Weights of a small GPT-style language model, trained from scratch on English Wikipedia.
Size: 9 layers, width 576, 6 heads of 96, MLP 1920 SwiGLU, vocabulary 8192, 51.3M parameters.
Architecture: RMSNorm before each block, rotary positions, untied embeddings.
Training: a variant of Adam for these matrices, 1449M tokens.
Each number is 128 + 32 x the weight over the matrix's rms, rounded and kept within 0 to 255. Layers, rows and columns count from 0.

# layer 5 attention query, 576x576, rms 0.0436, rows 330-346, columns 288-383
[[173 148 141 101 119  93 207 163 127 128 145 160 122 110 119  75 103 148  81 168 129 131 173 179 150 121 124 158 130 168  83 184 136 189 157  93 193 163  65 156 134 189 150 157 139  77 120 148 140  86  98  92 134  93 132 136 124 115 102 130 111 135 132 182  84 184 125 108 121 134 190  74  90 133  91 108 108 111 103 167 167 102 109 172 110 123  73 151  84 108 171 111 134  89 174 114]
 [140  55 116  71 116 104 145  92 116 106 118 113 180  95 148 168 148 114 163 108 144 108 134 105 110  76 140  94 159 108 191  95 112 129  76 130  78 132 132 163 134 141 109 196 133 146  75 143 105 104 149 139 152 138 153 155 112 187 124 148  69 140  99 133 111  80  88  76  60 153  99 141  88 121 161 127 164 139 161  62 109 173 118  68  93 155 120 121  89 174  24  54 175  80 117 125]
 [136 157 176  75  48 168 124 154 141  92 185  70 115  97 159 122 154 100 178 131  90 176 171 164  85 123 144  47  75  89 150 148 173 126 118 146 219 183 113  48  74 106 115 171 107 169 164 158 156 167 140 138  95 147 142 100 146 153 149 107 133 115 105 166  58  97 147 115 119 160 116 107 108 135 134 114 100 141  92 121 118 141  81 197 117 127 103 129 119 139  68 114 174 153 150 126]
 [116 131 233 158 132  89 108 100 153 141 143 125 104  75 185  97 134  86 145  80  92 147 140 149 127 138 100 140 102  60 153 106 133 134 138  60 143 122 132 144 153 142 159 196 121 151 117 124 160 143  97 109  59 109 132 152 118 163  52 111  94  97  70 163  91 142  76  92  93 129  68 120 101  96  96 106 153 113 113 118 160 108 204 120 128  75  67 151 126  84 184 173 150 166 150 129]
 [121 160  52 122  99 176  93 199 105 164 202  83 129 181 105 120 150  43 138 116 138  97 157  82 176 168  90 133 126 104 153 130 160 134 134  98 203 102 170 140  92 143  69 155 161 131 150 165 151 135 120 143 103 184 130  76 127 111  61 174  74 169 112 177 141 149  74  40  20 151  83 196 113 167  47 120 107 113 196 158 119 166 158  96  47  98 121 132  90  71 120 156 106 142 150  94]
 [140  76 122 123 188 195 164 136 127 173 158 115 165 130 159 152  75 136  92 146 125 128 134 144 133 143 161 163 118 128 148 152 136 141 183 196 153 145  67 127 179 120  96  58 115 149  92 112 132 139 162 136 160 115  50 132 115 181 130 155 117 106 147 118 155 128 127 118 112 148 167 123 132 114  88 123  74  98 113 143 148 123 116  67  97 145  83 174 150 140 159 121 139  42  68  85]
 [127 137 169  90 130 127  98 165 146 129  93 105 183  83 169 125 170  73 114 195 137 123 137 116  87 131 125 124 120 100 141 151 114 125 168 158  98 108  81 138 132 185 142 141 153 125 102 129 127 175 160 140 151 122  84 121 136 122 160 159 148 121 141 109 132 173 114  64 144 139 152 202  68 105 104 139 176 115 153 148  90 114 119  96 120 122 117  86 166  97  94 130 108 134 128 116]
 [120 109 105 161 124 123 151 154  95 187 168  90 146 129 113 137 174 116 164 103 114 140 135 124 115 147 147 184 128 148 118 108 164 151  70  83 182 125 182 119 130 146 106  74  99 145 141 160  92  93 104 159 117 150 172 126 177 119 168  80  79  97 132  73 143  90 127 157 149 111  84 114 166 137 114 129  95 116 125 114 150 121 109 123 156 116 105 158 114 201 129 145 159 114 157 101]
 [162  70 143 130 153 105 117 115 194  87 125 131  68 114 115  60 115 126 116 118 119 128 151 142 138 108 216 119 174 101 164 158 131 132 145 165 115 118  91 155 198 157 102 121 102  89 111 112 105 156 169 124 170 134  61 141 136 150 101  94 126 130 189  84 115 174 154 134 129 113 149 166 125 142 155 113  66 157 128 111  99  96 118 146 111 146 116 131 144 112 164 170  81 163 104 136]
 [ 60 106 149 106 178  86  94 118 142 163  78 122 133  99 105 155  69 163 113 115 125 114 153 119 134 102 148 170 162 123 117 107 180 103 119  50 149 120 200 152 186 190 109 103 125 154 114 108 121 127  85 123  97  89 132 161 144 142 101 101 106  62 106 140  82 122 153 189  67  92 156 100 106 159 150 189 131 121  97 165 143 130 156 100  94 135 136 192 123 136 125 126 151 101 148 151]
 [112 153 117 113 152 142 113 138 122 179 138  80 174 134 124 233 216 160 186 127 141 133 143  88 141 161  84 172 167 129 121 153 145 166 137  51 104 106 209 148  56 113 133  91 123 209 171 173 141 179 151 142 149 162 182  95 120  61 122 110 129 171 108  78 144 114 116 166 120 131 146 116 112 146 139 129 131  93 164 129 102 109 154 104 175 138 169 121 126 133 113 105 141 132 213  88]
 [144 139  96 121 133 136  97 101 163  92 104 180 107 197 136  79 149  80 126 135 117 114  65 133 165 104 171 123 113  94 160 109  96 139 147  86 181 123 148  99 130 162 121 150 103 163 180 118 182 112 131 134 121 166  65 119 118 156 116  83 187 116 124 125 110 113 134 149  98 114 154 174 187 108 135 140 136 164 104  85 133 142 156 105 141 129 163 133  67  93 124 115 138 215 176  75]
 [112 131 161  90 157  80 116  96 162 115 163 151 105 114 107  27  90 117  97 131 129 147  76 136 157 112 148 100 131 121 160 124 148 148 131 146 168 113 131 151 173 136 121 110  86 110 108 115 120 101 118 132 107 217 119 131 125 141 114 131 175 116 150 120 120 195 131 115 112 129 156 146  92 152 163 148 107 141  73 133 136 142 179  55 100 122 134 165 174  86 154 161  58 193 102 103]
 [137 100 147 171 139 142 150 139 135 134 169 136 114 128 101  62  93  67  75  95 139 174 128 142 129 120 151 123 135 151 125 139 112 123  91 187 108 155 123 132 192 109 112  81  93 140  93 103 116 125 149 148 100 105 128  94 122 172 163 143 107 112 113 156 116 150 127 137 149 182 116 124 150 141 140  68 118 148 124 100 150 131 164 151 143 118 157 133 174 135 172 136 106 109 108 135]
 [139 116  80 125 118 152 116 145 147 142  79 158 154 142 168 134 173  96 112 208 113 137  49 129 146 149 139 113 113 103 181 153 157 155 122  51 166  96 149 100  82 174 160 161 105 155 152 152 166 114 166 124 113 131  92 127 121 103 135  91 144 140 114  83 122 108 135 116 141  87 138 142 116 146 124  97 152 172 143 108 104 154 113  82 126 154 169 112  54  97  85 103 149 192 152 100]
 [123 127 101 145 162 161 154 129 136 131  85 139 130 135 108  20 123 114 177 150 164 175 130 136  87 145 165  79 108 170 167  86 160 143  93 148 157 136 115 133  90 156 106 130  99  85  72 157  90  67 126 111  89 165  91 125 124 114  83 138 135  61 138  95 139 155 125 131 146 137 104 136  97 135 169  96  63 163  71 116 118 157 131 110  87 152 161 133 177 154 135 143  17 180 110 150]
 [160  92 122 150 123 134 166 133 132 114 128 145 148 140 106  98 136 101  94 107 130 148 155 155 156 129 116 199 149 184 102 155 129  88 107 120 118 168 107 188 179 120 101 135 127  94  85  72 121 143 178 111 144 107 110 107 107  98 138 130 132  79 110 141 153 148 144 147 137 150  83 169 175 149 186 196  85 124 142 134 132 136 138 141 161 115 163 133 138 125 166 139  99  90  96 144]]
# layer 5 attention key, 576x576, rms 0.0436, rows 330-345, columns 288-383
[[160 170 147 107 147  31 124 164 107 130  98 135 188  90 131 201 116 126  49  69 162 106 105 198 142  85 108 137  88 134 123 207 104 114 111 134  69 151 135  98 161 118 122 165  83  91 122 156 153  99 135 156 113 122 122  94 116  63 108 111 111  65 103 160 122  93  76 128 144  63 194  87  73 107 100  84 126 111 157 151 103 173  99 126  52 149  87  80 142 141 133 118 127 153  99  80]
 [125 139 122 100 162  83 155 117  70 139  87 131 178 147 167 121 179 139 108 103 106 169 110  51 118 166 148 116 128 142 113 114 101 134 147 214 117 152  70 114  44 109 136 126 145 138 153 113  69  97 147 115  85 116 231 106 120 153  91 139 166 107 122 223 140 101 110 172 179 118  93  93  93 130 111 172 170 161 179 131 149 139 112 103 100 105 138 119 148 153 201 155  93 140 168 131]
 [127  87 152 109  74  84 102 136 129 182 118 145 140 111 142 158  94 201 184 144 135  86 151 132 128 120 160 144 156 112 119 110 120 242  92 113  95 115 101  93 121  64 148 167 126 137 182 151 130 124 118 106 170 179 129 115  99 150 143 132  78 103 178 151 167 172 198 179 135 145 200  68 176 121 147 151 142 158 160 117  98 102 103 159 125  84 135 149 116 105 192 159 108 163 134 156]
 [ 41  76 118  94 126 104  27 136 144 127 120 142  58  87 108  80 105  64 180  64  88 208 133  97 105 176 149 104 128 195 127 101 165 109 150 114 127 161 129 160  75 141 152 127 126 140 204 160 135 145 178  93 110 115 150 112 196 151  45 144 114 165  80 109 119  81 100 107 114 102 167 145  92 177 135 100 102 139 128  52 136 125 118  87 128 130  75 132 156 151 112  62 108 109 115 162]
 [144 142 159 216 106 103  82  88 161  73  71 144 127 136  63 148 147 146 126 129  79 154 157 105 125 115 168 105  77 155 142  76 152 111 119 164 109 116 145  99  92 117 153 223 111 155 169 116  95 171 106  86 149 145  85 156 139 158 139 152 141 120 151  90 111  71 126 131 155 144 113 119  49 113 104 134 156 109 103 142  95 125 154  47 147 155  90 139 129 151 192 149 118 204 155  91]
 [188 142 103 135 161 138 133 119 122  72 133 101 151 200 142 135 159 108  50 122 105 112 131 102 112  76 129 128 120 171  98 131  61 126 172 131 169 179 107  93  78  90  74 145 169 171 134 113  43  92 137 116 133 132 167 153 104 165 111 134 108 151  89 120  76 151 109 100 144 120 169 140 144  84 143 194 120 127  71  93 125 118 137  70 106  73  76 147 116 145 140 182 189 143 120 184]
 [138 119 115 214 104 132 151 122 132 134 191 102 154  83 126 134 116 179 209 116 139 116 171 126 168 170  60  71  90  64 136  80  89 129  95 173 112 147 113 156 185 184 129 172 147 107 122 144 113 152 120  62 132 124 141 130 139  90 158 154 110 142 112  79 212  95 158 150 145 126 144 128 126  97  73 153 116  83 101 116 133 128 113 129 178 121 123 142  94  90  83 147 118 165 134 104]
 [135 127 161  89 109  90 113 148 143 148 126 110 128 150 125 104 124 114  98 127 174 153 141 106  77 136  98  73 140 144 107 184 158 151 145 144 143 124 135 112 106 119 127 125 112  88 118 137 147 134 116 174 113 113 151 142  86 144 121 138 124 106 128 130  78 149 101 113  90 111 167 146 147 163 145 155 121 120 130 128 136 124 145 129 154 100 144 146 150 119 146 115 132 141 115 130]
 [142 115  38 113  73 192 132 125 111 106 130 134 135 167 140 180 117 140  91 137 162 127 120 134 144 133 101 140 176 151 158 105 118 157 149 130 144 110 134 135  81 145 124 161 115 132 136  94 183 109 168 132 134 146 115 139 110 157 160 135 153 144 143 151 125 110 136 116 121 134 181 111 136  99 178 108 156 110 145  88 122 123 110 114  85 149 124 129 105 110 102 107 156 125 191  68]
 [ 98 111 110 110 123 110 130 166 109 103  85 190 104 155 121  80 125  50 108 145 139 173  80 137  98 115  91 140 136 168 127 175 143 130 166 141 128 166 152 130  85 114 130 145  97 127 139 112 138 150 154 137 110 137  98 131 105 157  68 114 127 114 173 173 103 107 117  95 129 125 157 126 104 118 152 137  93 157 110  98 146 104  95  47  86 134  84 147 220 154 142 134 156 139  81 163]
 [131 124 189 155 113 135 135 119 134 116 121 135 154 143 114 112 155 107 142 139 123 135 110 170  90 106 127 104 102  79  71 148 139 110 138 137 123 130 117 133 152 126 147 139 117 119 138 137  99 113  90  93  78  94 106 140 124 140 148 131  97 115  92 144  81 105 172 104 128 123 105 117 133  97 109 159 107 133 116 164 119 125  89 112 168  94 159 119 126 128 128 160 162 151 128 154]
 [133 156 153  89 161 130 127 139 143 113 123 136 121 146 125 137 134 142 138 120 149 119 166 107 119  93 156 100 142 159 151 196 122 119 113 116  98 143 128 126 137  82 128  81 104 103  54 124 125 142 146  98 114 127 121 150  85 112 128 124 113 112 125 134 145 165  83 153 108 141 125 125 157 125 138 118 146 160 155 177 142 128 112 136 129 132 140 105 178 118 127 130 147 122 122 121]
 [128  77 113 137 159 117 106 150 123 140  94 206 110 166 170 133 185 124 163 132  92 164 158 152 170 124 171 117 181 148 158 180 133 132 148 115  90 146 102  86  94 140  89 158  77 148 104 109 149 110 131 142 133 142  65 127 111 119 169  57 144  93 159 152  96 110 116 146 107 111 148 139 169 155 140  78  80 146 170  96 151 144 178 105 168 119 136 147 162 172 191  92 126 157 123  49]
 [141 122  64  90 133 119 139 104 137 146 101 151 119 118 165 193 126 172 150 120  77  90 156 117 167 152 179 129 110 153 161 118 116 144 172 148 120 129 130 135  95  78  97 158 123 119 177 113 156  91 164 161 144 173 146 156 146 125 218 118 166 148 133  61 144 135  85 122 135 117 181 186 127 142 127 107 187  71 206 142 106 142 135 176 147  95 140 110  76 175 193 120 130 139 148  67]
 [155 111 174 184 125  89 129 149 145 121 170 121 155 104 110 103 159 137  79  82 141 124 156 151 130 150  92 141 168  97 145 137 139 104 122 126 106 161  97 136 126 137 174 103 142 109 104 106 128 154  79 138  79 115 168 124 151  69  81 152 112 156  64 134 131 116 155 148 126 159 115  87 121 133  97 169 149 129  50 148 184 121 107 122 117 141  90 114 199  94 114 127  88 128  83 150]
 [119 156 102 159 144 159 145 161 199 159  97  99 131 146 126  98 114 127 120 107 148 156 125  99 141 113 165 157 166  98 158 161 134 164 128 117  84 165 162 120 163 108 145 130  89 151 114  70 174 160 104 142 139 116 123 114  76 126 177 116 106 155 162 106 171 193 138 170 148 148  84 114 149 129 127 128 138 159 120 160 156 142 121 115 186  87 154 116  99 168 164 120 110 161 110  86]]